python train.py --vocab_size=16384 --parallel_block=true --extras=["local attention windows", "gated attention", "value residuals", "hashed n-gram embeddings", "an embedding shortcut", "learned residual scales", "skips across layers", "weighted sums over earlier layers", "capped logits"] --lr=0.0108 --weight_decay=0.017 --decay_fraction=1.0 --train_tokens=431800000 --steps=8869
Each number is 200 + 30 x the weight over its row's rms, rounded and kept within 0 to 999. Layers, rows and columns count from 0. The size before them is the row's rms in percent of the matrix's.

# v: layer 9 attention value, 64x320, rms 0.157, rows 29-31, columns 160-319
# o: layer 9 attention output (transposed), 320x320, rms 0.137, rows 29-31,61-63,93-95,125-127,157-159, columns 160-319
# q: layer 9 attention query, 320x320, rms 0.13, rows 160,192, columns 160-319
v29,098,227,231,184,215,238,179,157,209,225,221,187,160,223,200,214,178,295,188,164,197,220,180,193,256,222,177,205,183,223,189,225,185,233,182,203,167,201,190,168,183,160,227,229,222,249,230,195,229,202,200,254,210,195,157,162,171,182,275,223,208,192,201,201,197,255,216,186,234,184,203,231,223,199,175,173,160,230,191,174,235,246,173,194,213,209,248,201,191,172,248,198,236,194,218,228,196,196,213,220,214,186,215,227,199,264,214,161,211,247,153,239,197,231,219,220,200,181,198,180,180,170,250,165,197,190,205,257,227,207,215,155,191,173,182,178,185,246,266,224,189,213,217,224,192,206,191,223,201,237,252,181,171,195,247,242,193,200,218,172,208
o29,105,223,241,240,149,194,173,204,193,248,182,184,189,162,164,202,142,239,209,155,238,164,185,236,183,206,148,251,206,165,237,265,182,204,215,202,198,210,199,235,185,143,209,179,198,231,224,233,246,166,156,215,222,201,197,110,206,277,231,193,203,232,233,210,209,212,198,169,187,199,209,240,254,236,200,181,231,189,195,174,213,184,128,208,222,167,201,175,194,191,209,175,195,126,193,235,172,181,186,198,243,198,233,175,200,205,185,196,230,191,170,284,207,211,208,251,207,151,228,223,184,192,220,161,213,196,229,175,281,199,166,195,196,143,204,208,233,188,201,215,214,214,192,179,200,173,235,248,237,207,208,167,237,213,248,183,222,165,213,192,230
o61,098,232,221,216,232,153,170,163,201,161,187,183,211,230,263,197,234,176,208,174,218,239,257,151,184,214,254,178,217,192,216,211,189,199,138,185,211,226,197,212,279,215,184,220,176,209,224,200,217,184,175,188,191,189,213,246,216,197,155,219,209,225,248,150,241,164,217,205,212,162,178,159,137,179,218,179,180,206,195,191,200,179,242,139,232,168,196,207,217,218,200,207,213,203,193,227,206,184,207,224,233,237,193,227,182,156,184,205,176,190,156,218,211,199,185,173,216,238,195,211,221,236,157,186,226,190,217,193,175,255,162,238,186,263,196,207,171,206,189,184,187,259,228,186,187,252,212,168,181,216,194,162,224,209,190,224,152,211,216,147,177
o93,089,176,160,190,185,201,207,196,235,202,199,244,218,168,203,225,218,204,234,219,142,173,193,257,216,184,214,227,216,208,201,206,227,242,252,272,217,147,228,210,158,239,188,196,194,185,240,206,175,217,203,204,222,161,198,201,187,218,251,198,243,180,166,162,212,198,191,201,201,170,204,213,188,182,224,246,199,238,209,227,197,164,123,206,177,195,162,193,223,203,240,211,226,203,173,191,169,179,218,175,136,214,212,217,183,163,223,134,165,205,189,199,183,253,218,195,180,184,220,187,153,182,209,226,215,154,170,215,250,212,230,200,198,211,233,146,210,210,215,203,184,161,243,181,197,172,202,207,193,200,191,269,134,174,172,184,219,195,148,251,195
o125,096,224,181,146,221,189,179,180,195,215,224,218,242,180,190,179,198,199,218,197,172,253,199,184,217,176,166,202,221,200,156,230,210,194,195,190,173,233,207,133,143,248,221,230,154,214,188,165,161,211,205,195,177,226,186,239,219,175,142,171,150,187,204,227,158,221,250,247,223,251,186,215,142,166,164,210,185,113,196,224,139,200,175,219,213,243,167,204,172,147,205,204,240,182,204,171,137,224,227,211,193,231,164,155,220,206,250,194,212,245,223,185,185,176,218,214,157,224,248,171,187,230,243,209,158,188,194,167,183,145,246,178,214,172,153,244,229,200,200,205,194,174,201,178,190,208,168,189,190,211,199,197,188,219,178,169,186,200,198,228,188
o157,088,197,206,161,260,201,237,212,165,157,218,218,161,213,183,190,249,157,195,244,182,182,213,205,206,159,228,185,138,211,207,148,168,198,203,226,180,206,195,181,163,176,202,193,217,170,187,221,225,253,243,192,137,212,226,193,185,217,171,263,233,176,244,188,231,213,178,200,203,198,169,241,245,172,184,242,248,190,210,211,232,235,295,150,212,252,282,177,227,243,174,177,193,222,214,216,223,215,194,170,183,165,242,210,235,215,252,243,174,180,203,144,223,256,150,204,182,160,175,202,222,218,191,246,248,217,181,219,192,227,217,242,274,225,248,146,163,170,182,223,208,179,177,245,225,165,210,195,180,172,213,176,231,207,229,189,228,243,243,176,211
v30,098,193,219,192,242,181,226,204,184,191,205,177,188,198,172,225,205,221,227,186,204,207,194,201,222,221,205,182,219,181,203,189,222,147,167,195,199,173,213,175,238,167,172,151,203,183,283,186,207,194,223,221,192,182,241,212,224,189,196,203,234,235,155,195,178,201,214,226,192,205,235,185,209,164,218,214,186,185,170,220,180,165,199,197,239,164,132,249,201,192,242,229,188,193,165,148,212,250,258,205,163,236,213,167,192,180,185,245,224,134,176,157,198,176,237,186,205,199,195,208,214,177,231,170,155,128,204,167,187,215,177,258,218,216,209,198,216,225,238,159,179,230,215,197,187,200,181,182,179,240,170,188,138,123,184,189,148,148,172,220,194
o30,106,200,227,167,181,181,222,159,133,165,228,157,189,179,163,199,154,205,263,209,189,234,189,219,186,232,207,146,226,244,205,177,189,177,168,192,183,237,184,166,252,219,201,195,172,241,229,257,250,204,203,211,210,195,196,226,168,201,140,237,212,185,160,164,209,177,259,233,221,168,194,216,194,181,209,135,203,258,202,197,162,173,166,185,214,195,155,239,183,251,191,150,216,213,230,137,198,196,241,163,220,232,166,169,138,213,187,188,222,166,136,174,162,167,249,209,186,192,227,198,194,207,213,228,228,157,175,219,181,247,246,236,195,231,184,215,217,213,185,199,246,196,230,170,182,234,248,192,166,206,194,218,184,230,198,199,182,182,221,184,170
o62,106,191,169,165,179,204,190,221,194,203,179,250,197,214,197,219,181,190,172,191,197,234,224,173,132,164,200,143,211,171,187,226,167,190,124,191,150,221,193,210,214,203,182,214,225,174,212,199,203,221,197,240,193,151,214,188,220,240,246,140,180,191,250,192,176,175,128,188,221,177,156,200,144,156,215,188,170,153,239,216,181,178,162,226,207,231,153,154,208,212,269,265,133,200,218,218,223,185,187,227,189,170,207,237,219,199,215,164,158,211,201,274,160,211,158,185,218,239,179,152,204,234,153,226,267,195,226,163,273,215,193,162,162,205,218,213,189,244,219,201,219,226,196,135,202,178,232,204,244,200,186,212,164,251,201,151,188,167,193,262,250
o94,090,230,199,237,232,159,217,230,225,210,204,218,213,199,192,190,255,201,186,202,231,176,172,166,233,147,207,213,237,146,193,157,223,205,223,194,233,140,185,210,169,241,213,155,220,156,185,128,167,176,204,236,215,199,245,203,194,133,230,236,169,271,242,216,222,223,170,204,203,186,145,154,187,242,134,205,229,248,219,153,172,244,244,235,185,172,276,207,212,178,220,240,196,212,227,152,178,207,214,231,180,250,207,194,252,181,165,178,223,187,196,203,288,203,222,185,153,152,231,227,216,164,233,196,205,209,235,169,154,177,158,163,192,230,185,221,218,226,234,224,184,212,197,218,186,248,146,140,191,213,248,155,245,188,221,204,184,202,197,244,147
o126,100,182,223,201,150,208,194,205,227,218,192,224,262,164,205,215,186,208,155,198,202,217,202,222,199,222,181,268,155,246,188,229,227,219,213,246,181,214,227,177,232,215,134,241,167,248,183,161,175,196,142,152,221,196,184,180,195,199,207,157,159,152,176,197,201,181,249,206,192,236,212,235,195,203,181,184,203,186,186,223,204,210,194,188,216,172,186,171,190,178,211,182,219,260,187,209,170,211,268,257,243,221,157,204,133,189,204,208,233,153,193,221,202,219,201,224,214,205,229,219,175,222,149,164,231,257,200,193,212,169,234,140,237,195,206,197,191,227,241,218,178,225,187,183,230,231,176,241,241,193,197,132,189,170,266,218,150,196,193,174,196
o158,089,206,184,222,215,202,196,168,218,267,209,199,166,234,221,211,200,195,173,236,215,185,244,233,156,204,189,167,179,226,223,186,203,242,200,167,222,159,265,231,183,195,217,174,255,193,240,223,214,176,245,172,151,265,155,239,185,212,205,224,230,208,187,211,196,210,156,203,206,159,205,199,190,227,210,233,182,146,189,135,221,178,220,197,147,170,194,176,212,187,192,98,186,146,149,189,168,218,134,178,182,183,205,198,200,195,186,203,180,247,232,176,239,233,187,200,180,195,138,199,229,189,212,248,133,205,188,227,175,219,201,198,179,163,143,199,204,182,159,166,207,192,201,213,193,158,230,201,158,202,215,278,201,192,147,245,242,208,186,167,206
v31,097,189,241,217,185,188,218,173,152,185,215,202,178,186,208,198,228,171,166,203,236,175,185,190,237,223,216,194,218,218,195,242,166,264,175,212,226,186,249,274,193,177,177,201,162,174,170,180,169,250,248,153,164,191,260,179,194,226,185,161,172,251,182,201,172,255,150,201,221,177,212,164,176,169,189,182,219,272,191,164,257,152,195,152,271,220,166,150,149,207,208,192,186,168,145,189,236,186,202,181,169,191,214,234,168,153,234,193,208,207,159,156,221,246,226,253,176,201,203,196,222,192,228,211,251,210,232,199,203,205,181,135,191,207,178,202,192,222,179,159,217,227,182,225,181,180,184,177,143,171,227,203,197,194,224,179,206,148,194,208,212
o31,107,192,158,234,191,171,202,183,209,181,224,180,197,231,224,221,179,215,189,233,194,193,142,219,254,175,218,209,179,141,203,163,157,204,171,202,216,169,183,190,208,220,133,193,235,160,162,220,216,176,179,167,187,197,172,201,224,184,196,158,173,209,229,219,240,147,195,186,220,217,227,196,166,196,177,211,222,108,221,213,282,218,216,171,160,217,151,208,200,233,218,202,205,245,177,205,238,134,229,207,208,208,197,183,210,173,194,228,224,198,138,218,247,224,144,159,187,226,224,190,202,225,216,241,244,230,162,188,214,183,247,168,183,182,233,157,171,221,189,214,158,208,186,194,179,223,191,207,130,188,165,160,182,165,199,220,199,157,202,251,196
o63,095,159,208,137,209,200,202,188,208,242,138,191,215,180,233,196,216,138,227,179,169,204,172,179,187,210,206,189,243,192,143,185,202,190,214,246,204,270,148,236,185,238,188,228,207,245,182,185,162,216,236,202,184,189,219,197,221,180,206,223,162,190,176,238,196,162,176,201,248,239,147,260,207,240,207,176,189,229,211,219,213,239,166,209,217,203,240,206,189,179,149,126,167,203,228,248,171,158,216,182,243,153,159,188,176,175,156,195,159,229,272,187,181,222,217,212,183,207,232,226,230,226,174,213,169,195,203,127,205,270,199,231,179,219,212,208,191,137,172,184,258,237,189,208,188,239,195,200,189,206,233,187,237,150,205,189,196,172,132,155,176
o95,093,212,167,186,225,221,210,167,177,185,218,245,184,215,163,223,214,163,217,199,231,210,248,148,174,192,185,170,206,246,211,205,187,223,178,207,207,165,257,216,200,204,180,202,237,195,231,236,161,194,200,216,196,224,200,181,176,187,188,225,213,233,158,204,195,200,228,280,193,153,209,208,208,231,232,239,242,237,198,135,137,173,180,231,214,179,247,169,164,180,119,231,177,202,227,164,197,269,186,224,201,187,202,241,237,175,227,190,192,191,215,209,174,181,237,196,221,195,177,218,169,212,155,169,194,182,226,256,150,184,220,199,231,175,221,204,232,214,272,173,206,171,224,223,197,166,210,194,257,193,175,203,224,229,182,194,216,174,153,214,250
o127,104,238,183,206,164,175,181,219,232,216,205,188,180,193,190,165,203,261,175,157,172,140,200,183,174,184,159,214,198,212,198,211,195,201,215,143,224,221,204,212,242,145,220,178,168,201,200,186,209,226,225,193,214,189,161,219,182,228,214,200,259,250,181,252,190,233,185,173,196,241,181,231,156,228,230,172,159,233,247,241,160,209,220,193,197,214,175,174,204,289,246,186,208,176,159,229,221,221,204,186,180,195,223,200,211,205,203,147,198,220,192,174,229,220,144,183,200,227,181,179,184,219,203,209,166,215,202,153,215,250,183,200,235,176,188,191,199,220,184,165,130,238,274,220,193,196,180,206,194,200,214,242,170,220,214,224,195,194,219,193,204
o159,104,223,165,236,244,176,229,248,136,250,218,206,190,175,221,242,188,204,187,179,249,245,244,204,196,223,136,201,227,185,169,188,207,178,200,196,189,136,184,178,157,240,241,195,233,220,230,178,200,220,240,198,217,212,208,181,209,180,245,154,241,226,260,163,191,279,236,228,159,185,224,207,202,145,211,221,205,228,137,142,224,187,261,188,208,185,233,195,201,229,194,212,209,200,205,194,190,211,177,233,187,221,239,169,179,224,223,192,246,181,209,219,196,210,199,205,226,145,226,238,157,251,164,132,209,159,230,262,156,174,208,154,213,217,181,222,216,153,194,180,216,180,184,202,226,206,182,214,187,201,204,210,259,178,169,206,208,217,248,189,210
q160,108,226,171,206,224,191,188,178,189,185,219,193,167,164,226,212,224,186,224,208,167,153,237,186,203,220,143,189,196,227,214,198,249,178,217,224,197,171,199,204,201,173,227,164,217,246,178,219,220,212,225,158,233,161,131,214,237,163,183,232,267,202,214,163,186,166,217,198,202,205,177,191,230,205,189,169,247,197,181,252,230,185,192,227,202,241,170,199,172,184,179,217,167,197,202,210,196,192,250,204,133,218,216,211,214,226,210,177,182,175,232,203,200,254,214,211,276,217,258,252,228,206,217,218,206,221,175,227,206,214,225,258,217,240,216,236,183,242,157,252,244,182,180,232,212,206,213,226,217,230,217,143,160,182,166,240,193,241,176,182,214
q192,070,194,248,186,172,201,172,276,215,169,163,168,204,250,161,121,206,253,145,211,257,167,193,235,198,193,195,218,280,148,159,223,160,209,195,183,209,232,192,180,176,177,146,235,178,197,203,177,204,126,158,187,181,230,290,200,163,250,231,192,169,162,149,227,161,158,193,190,173,144,220,138,201,203,188,217,178,152,211,235,205,195,234,206,207,201,221,169,215,223,206,202,218,227,201,190,181,255,229,184,195,225,179,207,196,180,162,171,216,215,187,185,215,174,151,211,186,143,225,212,212,171,182,220,233,226,211,225,271,214,189,197,165,177,190,201,170,189,166,132,174,193,218,186,227,186,165,184,186,238,163,202,197,208,224,189,211,157,233,164,236